Each number is 200 + 30 x the weight over its row's rms, rounded and kept within 0 to 999. Layers, rows and columns count from 0. The size before them is the row's rms in percent of the matrix's.

# gate: layer 4 MLP gate, 1024x384, rms 0.141, rows 451-462, columns 192-383
# up: layer 4 MLP up, 1024x384, rms 0.147, rows 451-462, columns 192-383
# down: layer 4 MLP down (transposed), 1024x384, rms 0.0868, rows 451-462, columns 192-383
gate451,102,149,154,200,187,214,215,139,189,228,249,192,211,267,215,193,158,215,206,240,218,231,165,202,207,158,166,224,175,240,194,164,157,225,143,195,214,153,225,229,192,220,147,207,189,293,213,193,181,170,195,176,205,206,254,197,188,145,194,194,189,155,210,234,207,241,161,206,189,215,231,191,187,177,199,215,192,163,207,226,167,157,174,206,222,160,206,214,215,136,204,239,253,184,174,186,225,176,206,207,216,180,197,222,198,221,204,234,193,168,195,161,263,197,241,227,217,195,197,137,261,208,197,203,201,198,210,171,205,214,182,209,224,202,211,206,224,130,248,247,192,175,172,216,189,200,183,241,223,176,188,277,174,173,203,180,190,217,227,239,146,209,215,224,252,197,139,230,233,176,203,226,182,215,302,184,173,259,203,248,167,262,223,197,208,243,150,149,231,176,206,217,172
up451,099,236,218,251,180,191,246,244,252,168,212,187,188,223,167,163,237,201,193,146,198,129,193,185,182,218,200,225,214,200,209,196,185,151,203,225,218,225,151,186,198,185,181,252,165,142,228,174,209,170,184,269,212,208,177,175,238,183,181,216,158,233,146,180,220,212,289,203,205,189,182,256,219,185,196,239,178,238,152,163,192,206,201,229,204,229,233,159,133,215,185,190,237,212,203,210,177,259,191,193,168,171,176,199,209,221,173,202,178,203,206,231,250,165,156,200,214,193,200,277,215,151,184,197,184,270,185,224,183,185,194,187,193,195,186,182,151,205,168,203,188,186,171,206,214,228,164,159,226,226,208,139,178,192,140,206,206,220,205,219,249,208,210,135,193,206,273,180,150,226,211,188,208,183,158,194,222,215,177,183,226,143,146,216,133,185,217,176,193,236,178,181,220
down451,092,150,185,187,265,236,198,201,217,162,220,201,173,167,180,187,198,226,188,237,192,168,218,215,185,200,220,156,159,142,193,246,163,205,216,226,246,203,170,188,249,211,193,231,161,182,231,208,172,192,180,230,196,199,218,205,239,231,228,143,166,178,211,246,176,178,180,228,222,222,211,255,258,193,216,201,177,204,166,229,178,214,213,212,167,172,191,222,177,238,199,224,230,221,184,245,130,186,223,200,206,241,165,205,170,198,228,170,242,197,206,227,218,218,139,212,218,158,177,242,182,148,200,184,174,166,180,166,196,176,161,191,172,207,175,233,170,150,195,224,197,195,172,248,191,155,213,187,217,209,220,133,169,263,224,244,198,178,185,165,221,233,238,210,229,225,183,225,215,176,183,191,235,207,178,252,186,158,194,219,244,177,213,195,243,210,245,267,179,220,189,185,139
gate452,103,228,229,222,244,192,207,184,216,173,226,236,205,160,205,213,139,154,139,237,240,219,177,191,192,235,226,217,207,189,222,200,177,214,182,187,170,218,167,192,177,213,167,160,254,230,190,201,233,228,244,277,173,241,240,156,190,184,231,205,197,240,181,192,202,230,164,186,165,252,243,192,227,185,209,209,198,212,216,211,211,247,180,249,207,206,140,178,151,201,145,204,258,195,252,175,130,230,226,195,186,192,203,227,237,203,250,206,207,182,174,245,224,224,195,215,169,214,202,192,179,183,196,251,220,159,228,232,172,173,205,206,224,177,185,219,185,242,223,245,235,208,248,241,194,228,174,182,213,220,186,262,205,219,183,107,180,169,192,209,163,219,216,158,159,171,161,180,199,230,234,195,179,179,206,153,179,174,166,177,194,231,182,165,183,166,190,190,238,190,135,233,172
up452,099,210,241,244,197,241,194,208,206,185,201,225,254,212,238,202,200,243,182,225,224,189,205,178,194,158,142,169,193,222,186,191,209,172,155,165,205,254,190,230,238,226,248,204,177,219,166,177,237,172,210,198,199,254,141,212,190,202,209,215,203,195,225,202,172,170,224,227,265,146,184,182,215,206,180,217,203,215,225,230,210,230,255,176,159,203,230,145,255,193,276,199,205,198,161,229,238,229,144,278,221,180,211,211,182,200,206,177,189,178,196,141,248,199,198,234,162,241,191,194,196,220,185,203,196,240,171,201,191,244,234,204,223,203,249,185,213,126,176,167,147,177,168,208,203,204,215,204,231,259,218,109,161,182,217,220,181,221,222,221,251,213,180,230,224,205,169,229,182,218,219,189,209,219,235,225,202,217,240,195,205,211,246,256,203,185,217,145,200,215,201,229,163
down452,099,170,162,230,210,230,163,223,190,186,179,175,173,215,203,193,228,234,261,231,158,200,180,218,210,232,195,145,150,212,196,249,185,170,227,202,217,220,232,201,268,229,145,174,245,205,189,158,185,221,180,128,223,202,142,182,183,179,210,181,204,213,236,225,211,232,208,217,158,151,197,132,201,208,281,173,239,259,188,172,213,233,240,218,137,194,211,187,229,198,192,195,197,199,179,199,155,223,206,192,207,188,173,241,198,192,195,223,218,205,175,223,185,209,158,211,208,190,210,222,221,261,213,152,204,189,197,265,215,216,202,219,186,226,199,223,184,212,195,186,207,240,206,193,198,229,248,171,246,221,212,195,205,221,163,275,205,186,215,186,186,172,240,204,179,156,236,192,147,193,216,172,179,248,198,209,192,210,183,199,233,236,213,190,175,244,198,232,218,207,203,184,266
gate453,106,258,183,242,209,178,234,186,203,229,194,184,194,147,212,199,159,179,226,205,180,185,220,182,191,204,195,209,163,256,192,161,178,163,146,198,213,213,252,138,181,251,166,219,184,168,204,232,247,271,169,219,192,202,165,232,256,212,183,147,201,218,230,210,188,153,179,175,232,196,184,233,263,189,217,190,178,178,158,191,231,210,193,199,224,219,209,215,214,176,188,248,178,237,231,184,169,183,198,165,267,194,210,257,244,161,196,216,204,157,258,237,186,145,216,202,201,201,148,199,214,171,236,217,167,181,233,187,207,172,221,145,199,219,196,201,183,211,237,210,207,217,165,195,217,186,255,229,210,225,219,176,174,195,209,158,217,201,186,204,251,150,191,204,272,226,230,194,191,210,218,183,206,229,221,210,188,134,209,228,205,180,244,198,223,185,182,123,231,240,219,186,166
up453,102,162,223,128,182,198,181,218,212,182,202,183,181,183,189,217,212,142,204,124,170,203,174,230,182,174,190,206,230,151,195,182,155,186,185,202,202,194,223,214,201,218,175,220,185,199,213,246,206,215,177,182,184,218,163,159,214,218,216,208,192,200,179,227,159,176,213,245,177,189,192,204,195,214,161,221,226,208,220,184,207,185,216,187,180,234,202,189,265,190,192,173,189,132,203,196,221,240,145,153,189,216,219,233,142,183,167,234,259,238,226,195,196,194,213,223,201,222,159,187,169,193,227,301,175,178,242,147,191,220,164,181,243,201,244,223,196,212,156,206,236,172,195,246,181,206,163,204,149,220,192,180,236,195,205,209,211,150,212,228,202,241,197,257,217,222,148,253,139,226,218,145,213,195,192,234,151,215,240,161,182,176,136,213,181,203,156,243,189,196,191,163,225
down453,105,187,252,245,235,224,121,213,219,134,160,193,187,160,210,220,174,215,217,198,240,226,160,155,257,194,216,225,187,203,175,158,209,192,206,147,162,225,166,225,243,169,221,229,236,206,138,201,195,256,237,205,233,190,197,220,227,201,202,254,157,206,181,198,177,173,208,239,156,154,239,153,187,199,155,189,196,229,192,281,173,183,180,245,128,141,163,173,153,186,223,207,189,168,198,159,206,237,213,194,198,200,173,186,170,182,253,180,227,206,185,202,200,227,179,191,201,219,199,204,172,214,213,195,230,197,194,172,198,220,169,246,156,236,256,180,247,198,111,201,162,170,186,190,197,221,209,172,180,183,210,158,189,165,180,248,197,215,206,219,213,159,249,181,179,197,155,215,199,181,126,231,199,209,168,238,205,184,199,175,183,202,162,217,149,181,240,197,233,220,219,219,193
gate454,101,157,237,209,217,231,178,191,222,190,196,225,190,254,201,246,211,176,184,196,195,186,171,202,218,187,217,205,235,218,165,237,197,170,188,160,227,184,221,222,183,167,224,234,174,203,275,196,240,176,211,183,218,171,154,221,278,215,241,192,219,138,220,233,210,202,247,189,219,176,240,229,202,214,235,237,160,244,163,196,209,207,165,229,210,255,209,182,208,210,211,192,222,198,228,241,174,250,212,218,154,154,236,164,154,229,168,190,196,170,168,189,236,237,211,239,244,230,138,157,204,225,183,239,253,231,222,205,162,166,246,225,192,189,203,216,159,154,197,223,234,188,215,208,249,160,167,166,130,171,184,204,271,219,135,156,191,212,216,248,186,181,134,153,183,191,189,211,167,161,197,239,152,211,198,193,183,168,210,214,195,134,190,183,218,166,205,196,181,202,192,175,202
up454,101,280,201,223,159,212,244,228,190,224,278,170,260,206,197,227,164,240,243,212,224,212,204,172,240,188,184,225,159,247,188,198,194,213,199,163,146,237,234,186,174,201,152,206,239,237,196,226,188,191,158,193,222,234,206,118,175,189,180,235,204,162,231,167,280,198,180,196,211,195,208,179,197,187,228,194,252,192,255,209,183,182,188,211,210,181,188,209,218,282,208,164,211,152,170,187,192,164,224,205,234,210,184,221,225,199,178,218,198,208,174,231,222,278,232,175,177,175,244,202,225,218,186,173,151,153,221,192,175,254,163,168,227,213,205,158,248,163,184,159,174,177,169,172,192,160,207,219,196,163,150,214,190,193,230,229,242,175,156,196,207,169,203,214,168,223,193,233,189,201,205,174,239,242,216,217,231,189,210,210,176,316,137,178,208,207,235,230,207,188,188,213,178
down454,102,236,170,172,179,231,216,234,222,226,186,195,216,175,170,212,231,215,176,247,244,133,156,199,222,193,182,205,189,241,168,177,221,199,216,215,249,208,168,217,205,205,237,189,193,214,171,204,222,209,155,197,195,182,175,224,156,209,138,209,161,217,138,157,188,226,235,231,211,232,178,202,187,173,212,201,189,163,247,178,180,223,195,219,181,220,175,237,192,178,181,223,239,235,219,202,224,249,180,188,203,213,233,224,177,194,211,172,227,232,181,199,151,149,197,124,168,200,148,206,247,189,167,191,231,219,207,225,214,209,220,229,217,197,211,182,156,188,209,211,212,183,253,193,217,207,211,216,150,189,246,249,183,175,268,204,188,211,144,202,200,202,183,270,196,142,236,226,276,183,197,208,202,225,214,207,238,229,168,179,199,209,147,194,171,199,204,220,207,262,165,222,216
gate455,105,176,229,256,204,217,215,235,211,197,195,192,226,219,134,242,169,214,191,249,222,200,226,221,209,112,218,187,181,171,249,188,210,174,255,174,198,187,227,182,216,210,245,232,196,187,155,199,205,112,209,184,220,218,251,160,194,211,220,167,219,215,208,213,234,211,257,242,265,243,204,221,144,184,161,193,220,173,241,152,178,248,169,192,194,185,173,232,200,242,255,204,186,182,214,217,218,224,207,167,230,201,170,222,196,190,208,230,177,190,149,121,211,217,168,205,185,244,218,129,173,240,218,231,230,199,213,194,230,210,239,129,202,167,169,196,225,194,227,170,165,190,195,201,196,242,214,151,196,210,203,215,187,202,224,221,181,249,208,187,242,213,182,214,229,231,204,231,264,185,164,179,158,185,232,189,222,228,190,235,278,188,252,253,209,176,202,175,245,232,233,200,226
up455,107,241,175,142,184,164,231,232,211,209,208,191,263,199,220,172,236,180,207,222,184,204,158,156,130,201,202,240,184,247,237,167,159,170,194,182,143,207,234,199,201,258,192,223,196,180,190,215,220,246,221,147,207,156,163,190,158,173,140,251,201,185,214,270,241,210,156,202,208,170,153,202,179,182,257,221,194,149,219,206,186,228,211,188,182,188,190,224,240,208,174,185,207,241,220,220,210,178,208,205,194,196,304,175,198,208,261,247,214,258,217,224,181,239,145,222,253,175,157,241,249,185,215,203,156,178,234,229,163,196,198,182,223,203,204,170,237,206,187,200,216,199,217,232,213,157,236,206,201,174,198,198,200,218,221,177,210,179,235,252,171,185,192,203,181,163,210,151,232,235,192,188,214,185,161,199,168,221,160,145,182,211,163,163,192,203,226,202,215,199,218,205,215
down455,110,244,159,144,246,178,211,144,277,208,218,177,189,185,256,186,187,221,156,196,223,191,185,197,212,164,225,148,192,222,197,172,216,227,153,148,141,190,199,182,227,201,191,212,160,197,240,144,187,223,174,180,191,172,158,216,180,250,193,205,242,186,240,206,221,235,132,241,229,170,200,260,170,226,291,232,148,199,241,284,186,181,191,209,194,223,178,215,204,222,185,160,173,223,199,217,211,199,191,223,170,187,231,180,182,254,167,170,160,236,196,210,190,203,175,205,232,132,217,265,205,219,191,187,196,175,191,192,119,196,232,224,185,206,284,209,209,234,257,205,169,223,224,187,152,128,205,237,267,179,205,201,201,193,255,175,215,189,221,225,210,230,221,237,133,182,166,181,148,142,135,199,202,205,249,176,217,213,199,188,166,200,217,204,162,200,188,185,193,165,173,231,220
gate456,095,198,200,216,206,173,167,185,252,164,169,222,189,221,263,207,138,177,259,143,171,193,220,198,253,225,240,192,191,208,216,164,198,191,188,201,163,213,193,187,228,247,226,202,173,202,190,220,251,240,196,219,175,198,225,238,231,203,221,146,200,159,217,175,196,226,162,185,194,150,281,223,218,183,222,214,162,154,163,235,232,138,257,256,201,240,218,179,239,194,204,205,211,142,203,196,257,217,224,247,206,193,237,144,188,172,207,149,191,228,188,202,207,230,161,193,207,197,206,248,181,239,228,147,165,184,232,166,244,278,120,187,162,239,190,213,237,200,155,183,232,164,244,217,252,200,198,175,199,209,225,230,220,257,178,204,188,203,218,210,210,172,197,198,190,184,198,205,222,164,171,158,189,212,173,191,220,223,173,216,253,190,217,231,200,171,172,211,167,175,193,165,249
up456,100,180,207,207,179,191,171,222,199,169,204,181,156,206,178,165,195,216,124,191,187,219,182,207,185,177,196,181,173,210,190,221,192,212,138,164,192,129,162,223,127,182,231,238,159,176,239,197,175,227,204,213,197,233,151,225,177,211,214,216,233,160,154,188,194,169,193,173,239,197,183,210,217,227,149,189,232,200,199,185,179,233,173,184,180,239,158,183,217,198,192,198,175,176,171,231,206,237,251,147,259,204,135,231,233,183,208,209,218,213,213,186,210,159,119,209,216,218,237,255,226,292,190,236,178,198,208,217,188,152,204,253,192,218,182,197,209,180,182,167,221,203,167,187,210,152,252,233,211,215,186,197,186,212,275,162,215,196,206,162,180,201,197,219,210,258,190,225,234,245,226,208,152,206,184,242,209,181,244,134,182,211,189,168,160,197,273,243,182,194,206,197,160
down456,105,204,214,144,208,206,216,173,162,261,262,166,174,188,196,195,191,236,132,154,198,205,216,190,186,231,158,194,231,163,227,202,272,197,179,174,211,160,185,170,170,163,213,223,204,188,181,229,221,208,158,204,161,279,180,168,243,269,200,192,216,207,201,171,253,210,215,203,232,222,134,185,187,190,241,259,200,149,169,179,196,219,252,224,173,185,255,154,231,219,200,205,205,170,225,155,232,210,186,157,142,186,179,194,233,256,248,191,200,238,186,224,165,157,213,259,153,192,201,192,157,267,190,166,161,194,185,230,195,185,196,204,235,200,222,210,267,208,200,185,256,198,158,184,182,209,255,202,207,158,215,244,208,193,230,223,249,199,225,203,227,157,160,196,203,160,167,163,194,210,256,252,175,176,167,185,202,203,226,135,177,213,176,196,240,232,211,194,169,252,190,167,193
gate457,103,193,218,181,228,158,220,234,198,153,179,226,166,180,202,196,227,219,207,214,205,151,220,195,193,172,209,205,178,219,165,171,269,209,177,192,220,203,164,189,222,223,216,224,213,211,190,179,206,201,197,226,232,138,158,178,169,205,276,170,171,160,213,200,179,194,227,210,181,192,219,226,168,197,285,213,208,158,178,179,205,207,204,202,164,236,120,172,196,236,186,199,184,253,176,230,182,198,215,221,234,184,215,166,170,138,164,220,212,199,215,198,184,195,159,228,181,223,189,209,162,246,157,199,222,179,221,229,150,201,183,196,222,182,207,223,189,220,184,167,199,225,143,211,254,175,165,186,165,197,237,233,219,223,202,217,202,208,182,196,250,174,189,178,267,179,231,220,196,186,163,229,160,180,151,178,164,187,178,212,205,236,244,150,166,166,227,172,246,135,156,230,236
up457,097,174,252,193,240,145,256,164,187,216,217,205,217,184,177,172,233,255,223,208,180,184,247,190,195,146,162,218,218,239,249,172,230,178,205,184,167,183,227,166,214,196,192,182,227,193,200,176,161,174,224,144,228,235,199,183,242,204,202,138,238,182,229,192,207,152,188,206,155,200,224,187,176,214,217,199,183,179,202,205,208,210,185,188,163,223,200,183,197,226,173,184,235,194,146,186,206,158,217,179,278,177,213,200,212,181,188,225,232,215,228,174,144,210,207,164,198,202,227,178,171,195,181,220,214,191,174,302,180,198,223,145,223,202,183,167,180,173,130,188,238,223,169,158,163,193,166,169,201,228,168,220,166,206,161,228,220,240,222,191,165,163,165,194,200,181,230,165,175,175,170,228,210,223,191,186,163,194,191,205,156,229,167,199,254,142,226,191,256,187,171,221,201
down457,100,209,246,203,224,133,238,172,222,226,191,250,206,251,234,205,226,221,258,185,211,235,204,254,227,191,163,211,171,121,179,174,188,204,170,205,250,222,147,179,190,159,143,234,210,177,241,192,239,198,161,184,173,204,194,197,184,241,217,248,209,222,175,173,191,219,207,177,172,163,174,237,224,178,210,182,264,263,230,235,218,211,228,189,176,197,189,200,108,174,227,218,193,216,211,180,219,220,238,189,217,179,256,218,153,228,185,206,218,237,187,178,202,180,214,254,220,165,163,150,266,143,197,170,164,207,239,215,188,195,198,182,148,241,168,224,221,208,199,170,203,177,192,223,199,209,178,211,199,159,262,223,157,193,224,223,208,178,194,243,187,249,193,231,227,229,187,216,240,236,236,172,225,186,204,181,160,194,219,176,188,189,204,223,200,202,197,152,201,159,245,258,175
gate458,098,236,210,204,214,158,151,162,173,168,197,213,152,208,188,214,179,200,134,188,191,230,180,197,213,146,189,188,186,195,243,232,232,206,211,256,182,260,158,258,191,194,196,195,202,188,208,175,193,185,212,157,130,210,164,179,199,249,182,185,206,186,204,213,211,179,207,173,178,205,179,196,208,199,214,214,186,213,227,237,140,218,202,149,170,154,174,234,199,204,168,244,188,214,242,214,211,188,208,154,176,185,205,225,242,174,162,207,134,219,207,185,183,253,154,181,230,213,197,203,220,222,239,193,191,192,219,177,280,205,116,188,223,239,217,153,123,226,190,203,244,216,213,214,173,160,154,253,170,212,220,215,217,211,235,212,223,214,198,211,208,216,201,239,179,148,229,217,281,166,180,155,165,167,162,128,139,164,263,194,224,224,196,229,245,205,209,270,105,221,177,193,182
up458,099,182,166,161,226,210,234,185,234,217,166,248,182,180,203,184,205,220,203,225,224,233,205,145,173,190,230,198,189,200,200,181,229,213,182,186,236,200,230,179,143,188,211,187,210,199,178,184,145,264,205,238,194,204,154,179,212,195,208,247,223,183,237,150,176,195,180,161,184,225,186,227,200,183,207,234,260,183,240,204,189,186,209,193,204,222,232,207,215,197,188,200,174,195,237,187,237,256,234,208,193,186,230,122,231,155,182,182,249,173,246,200,209,166,173,173,208,220,210,181,208,219,214,186,174,221,216,255,236,185,145,175,237,177,183,222,225,129,297,204,162,170,216,200,207,199,205,240,189,219,206,203,220,218,226,272,184,187,204,145,176,155,203,240,202,215,196,210,220,198,181,216,280,242,227,219,199,185,207,227,204,226,194,176,180,229,206,259,206,248,209,225,208
down458,103,199,152,217,243,229,192,165,176,185,212,215,199,207,217,188,180,194,217,107,238,272,179,195,177,233,193,188,228,217,166,225,207,242,205,204,247,234,175,193,199,183,168,201,138,211,202,216,173,146,230,223,174,156,219,229,183,186,250,160,232,214,231,191,198,217,249,193,179,202,202,191,198,229,152,203,221,238,204,198,177,193,214,203,191,194,179,146,209,212,211,236,178,136,169,238,154,201,212,179,179,209,227,235,229,190,208,198,253,152,147,189,154,236,217,152,215,214,143,180,187,165,231,174,192,223,190,199,221,199,182,236,204,258,203,223,162,186,196,171,220,206,223,183,169,217,200,208,181,202,195,135,195,209,148,199,259,179,173,129,199,175,214,224,176,198,211,229,263,185,247,245,161,155,194,228,192,186,220,191,222,159,202,229,223,202,203,236,203,194,208,156,188
gate459,097,128,158,198,230,185,197,192,199,210,205,190,147,199,194,207,229,226,205,189,199,239,229,187,184,171,178,239,212,248,209,141,228,205,193,197,228,232,172,237,241,284,160,197,127,212,201,165,153,275,203,202,163,194,163,202,157,189,245,222,162,230,187,213,226,203,179,190,200,266,195,184,174,255,223,203,229,234,216,135,200,187,195,190,172,195,156,159,222,187,174,195,191,143,218,219,220,233,178,156,194,169,166,164,237,168,206,183,217,206,217,251,256,157,177,195,189,163,217,220,190,233,186,173,209,171,220,198,238,152,171,206,175,237,195,183,128,188,222,256,231,188,166,152,200,202,177,187,191,226,219,227,201,183,146,183,222,159,216,215,212,164,223,249,172,247,223,214,185,206,246,161,147,226,185,192,185,206,240,245,264,238,226,254,203,212,220,240,207,260,175,219,181
up459,104,117,203,190,203,178,235,212,200,212,224,192,170,187,189,253,260,214,198,179,208,171,214,209,230,213,210,247,195,235,222,196,234,219,175,179,217,179,206,156,231,212,210,122,147,179,163,201,173,255,212,228,160,197,190,185,145,164,219,218,212,218,238,191,223,199,199,160,163,205,158,180,213,256,223,198,214,239,203,204,185,200,204,204,113,228,153,183,233,188,196,163,169,195,210,161,179,200,237,180,177,178,187,150,225,157,188,109,155,194,179,247,230,192,157,165,158,215,209,223,173,236,225,167,232,250,191,231,228,192,235,213,205,273,237,192,194,202,180,201,217,197,211,207,186,197,184,195,242,192,259,251,216,224,168,241,187,195,279,201,210,159,213,211,144,213,231,209,209,146,286,177,167,148,196,189,233,217,191,235,187,225,239,182,161,228,201,181,170,232,191,244,154
down459,093,224,171,229,197,205,208,197,210,220,146,177,191,239,231,236,208,214,241,186,227,214,199,238,212,230,182,224,213,231,224,211,181,192,207,213,211,257,203,216,182,206,155,163,230,202,202,214,214,204,209,187,169,209,195,172,174,161,174,235,165,210,167,170,205,208,246,236,190,218,270,178,185,204,217,202,182,184,158,225,212,173,245,230,239,176,211,201,227,238,202,190,199,193,196,197,172,243,217,214,185,218,158,194,267,276,227,253,227,158,190,198,186,196,187,156,250,208,227,215,246,256,235,267,203,251,195,179,199,241,220,259,156,244,211,160,225,216,274,204,175,205,191,209,240,221,211,178,153,193,182,163,232,206,252,175,194,281,151,222,180,178,208,194,166,209,215,159,219,191,169,188,226,199,181,181,205,210,211,153,219,176,173,241,195,153,228,188,200,236,149,237,251
gate460,099,205,222,184,190,170,157,178,203,187,190,140,141,246,234,217,206,217,193,225,254,244,113,226,219,244,242,197,205,178,160,208,213,169,264,172,186,180,138,241,234,207,179,250,215,178,219,197,242,165,221,242,144,242,212,174,233,203,152,223,168,198,209,130,188,194,205,211,190,182,190,223,239,160,249,149,163,197,198,231,212,126,242,182,224,232,185,207,208,232,185,185,234,213,222,163,212,205,185,200,172,219,183,224,221,242,181,202,161,143,181,195,137,215,207,181,227,175,231,196,237,164,159,183,204,180,206,234,209,166,156,130,200,235,184,257,199,226,172,172,214,198,182,209,177,201,207,201,209,208,194,166,190,211,148,194,186,211,154,156,229,194,161,128,202,234,145,207,181,182,196,193,182,147,208,242,188,245,211,242,182,161,227,178,256,226,221,236,181,240,155,223,199
up460,100,222,162,211,191,164,237,223,185,193,218,221,250,195,196,217,181,242,190,177,137,173,256,187,189,214,188,228,194,150,211,147,247,187,179,189,193,248,222,159,195,204,180,158,189,214,224,205,167,189,222,160,189,203,147,210,125,174,248,217,212,206,171,242,183,203,250,200,225,170,188,186,223,202,194,171,223,235,154,162,267,172,161,206,214,160,226,204,207,183,153,219,211,231,170,212,192,196,180,169,203,200,195,231,204,161,189,230,221,211,257,235,272,211,185,271,171,206,157,225,175,185,197,180,233,232,183,189,168,196,212,298,184,249,224,201,236,144,221,196,210,214,171,177,239,202,159,206,260,188,215,189,198,223,235,302,197,134,253,240,192,222,202,249,157,169,215,181,188,206,211,209,213,240,199,189,185,172,164,173,171,173,223,226,212,179,170,168,239,157,217,214,213
down460,095,223,194,158,191,207,268,173,197,182,180,201,232,206,177,176,154,207,148,204,192,221,223,137,187,233,229,222,173,252,215,160,210,181,171,200,187,207,191,202,182,193,169,163,198,176,204,230,207,186,171,191,219,179,133,225,160,237,189,211,202,210,232,210,223,182,198,234,200,225,210,184,167,178,219,178,171,191,169,229,159,171,207,167,196,196,215,152,223,258,257,190,181,191,203,209,167,188,219,159,185,248,132,143,189,189,210,195,270,198,204,219,201,208,213,180,169,210,171,201,191,188,190,168,137,209,240,185,197,278,208,166,223,229,149,182,192,180,228,238,151,189,176,190,253,181,173,166,249,224,177,236,202,205,162,233,144,152,238,210,146,220,177,193,225,163,219,268,182,243,253,172,167,207,148,188,165,172,174,229,169,214,239,220,202,140,138,183,242,180,210,236,264
gate461,100,175,234,190,202,209,249,234,235,202,249,183,210,252,234,175,252,211,216,202,156,129,216,191,180,236,196,194,199,188,164,161,177,223,241,215,194,239,237,210,211,179,202,196,220,213,173,215,133,223,190,207,220,229,172,209,192,231,197,180,215,221,241,245,169,223,228,188,195,197,215,219,222,190,204,197,202,233,199,227,211,184,204,163,209,266,167,160,161,207,223,207,244,179,151,176,164,237,179,230,182,190,181,201,217,208,206,158,213,135,232,186,244,171,230,149,219,186,174,224,207,184,175,232,183,216,184,180,172,184,211,190,211,164,228,203,135,195,171,195,180,203,219,186,195,183,167,171,164,168,190,215,239,142,175,187,208,171,169,199,204,231,220,221,173,199,202,199,221,184,197,201,168,212,202,198,195,144,178,231,215,188,200,231,145,226,148,202,210,168,234,261,154
up461,101,169,222,236,127,232,197,196,194,189,178,170,176,147,269,126,262,202,197,162,208,144,251,222,194,207,193,222,185,215,186,231,176,210,180,166,152,234,217,228,244,156,169,220,180,174,208,190,216,229,224,250,237,231,186,241,169,207,216,214,149,176,271,242,236,240,145,150,245,152,234,203,210,209,201,180,174,203,161,162,211,207,193,187,195,210,178,172,156,170,242,217,160,192,187,183,214,183,255,180,179,150,167,186,192,194,203,197,224,185,218,214,201,190,178,184,208,198,185,235,245,218,233,180,177,216,216,212,233,182,191,226,231,190,230,221,118,211,182,212,238,157,195,192,182,224,208,134,226,168,169,237,217,161,144,208,227,173,209,247,196,197,232,188,256,193,230,172,189,238,173,198,165,153,194,242,228,242,215,187,148,198,185,197,214,220,196,201,215,202,275,228,171
down461,100,185,183,185,255,221,173,140,229,184,219,165,195,212,173,173,234,221,184,271,156,213,220,210,238,213,224,204,184,151,207,214,159,212,204,231,183,228,233,242,193,150,231,226,192,200,145,193,161,241,191,195,173,211,181,208,129,224,180,240,200,165,186,185,154,174,197,142,218,154,207,177,177,209,178,174,177,236,199,220,231,271,278,159,226,176,127,200,236,249,248,188,229,245,213,172,186,178,192,240,172,253,210,145,224,240,157,142,194,215,213,214,232,250,182,182,158,226,217,197,229,195,235,184,224,161,171,207,229,218,225,185,104,231,209,196,233,190,197,216,216,184,225,168,172,149,163,267,220,247,206,208,205,236,191,195,158,181,186,186,213,179,266,188,222,251,228,160,225,197,211,207,276,181,196,204,201,260,211,227,223,197,224,203,162,193,183,233,271,182,207,224,217
gate462,102,201,265,177,175,228,159,150,218,199,164,154,199,226,224,175,200,203,194,213,191,170,225,146,185,235,203,223,195,162,207,219,146,142,253,187,235,224,191,190,240,174,148,193,177,159,130,244,212,198,173,190,150,189,214,200,181,161,224,240,248,229,218,179,181,212,166,221,184,246,238,234,276,125,212,221,202,208,209,218,229,202,112,176,198,181,205,170,198,208,284,181,263,212,168,197,213,198,263,254,216,214,216,244,145,224,257,192,216,260,225,194,209,187,132,207,203,234,245,244,218,268,267,156,217,208,191,216,205,171,168,180,237,198,161,178,196,213,248,135,205,222,184,267,220,188,223,203,177,140,196,218,233,216,191,152,244,187,173,201,220,195,198,198,212,198,231,152,200,208,194,205,218,174,174,231,232,216,232,217,202,183,150,229,197,199,228,185,166,229,221,235,205
up462,102,231,206,155,246,182,245,207,170,235,145,158,159,210,256,186,258,199,180,159,233,213,256,232,200,193,156,213,201,190,210,209,156,247,198,208,186,135,152,226,216,185,188,172,170,188,236,208,226,176,238,250,135,220,226,215,156,202,221,223,202,222,234,167,206,282,202,202,230,203,226,204,117,171,196,196,196,182,178,231,192,162,248,249,214,211,174,215,217,167,177,161,232,207,201,179,181,186,199,147,236,223,187,170,249,197,176,173,182,150,223,265,200,219,190,180,170,230,200,194,187,201,173,153,161,162,226,206,143,208,195,260,230,187,190,250,225,220,123,208,250,189,207,162,224,187,230,162,215,214,167,264,192,158,172,208,199,214,229,208,160,208,275,213,160,242,243,196,144,248,217,245,161,163,187,186,211,212,233,195,173,198,197,152,189,256,189,213,183,161,177,175,208
down462,104,199,237,236,175,195,177,252,221,209,183,208,190,216,167,196,245,189,182,189,211,163,166,254,249,232,234,191,157,199,212,173,186,165,191,194,227,208,223,195,234,102,249,207,212,180,204,189,185,237,192,205,207,204,231,221,165,207,187,144,213,198,222,232,149,186,213,175,161,198,193,161,218,180,214,219,203,251,201,225,185,175,189,213,152,186,194,230,247,215,188,198,206,192,212,204,168,243,137,218,201,179,186,197,187,234,176,274,215,175,189,182,177,197,240,174,182,143,226,115,234,191,219,199,176,149,239,215,159,165,162,218,221,191,205,204,184,175,209,182,180,172,173,213,215,208,148,199,135,222,226,235,190,176,174,195,216,178,191,193,189,188,157,188,158,199,183,202,187,235,206,194,202,187,203,240,177,171,261,206,225,231,174,215,198,206,204,240,227,210,222,249,174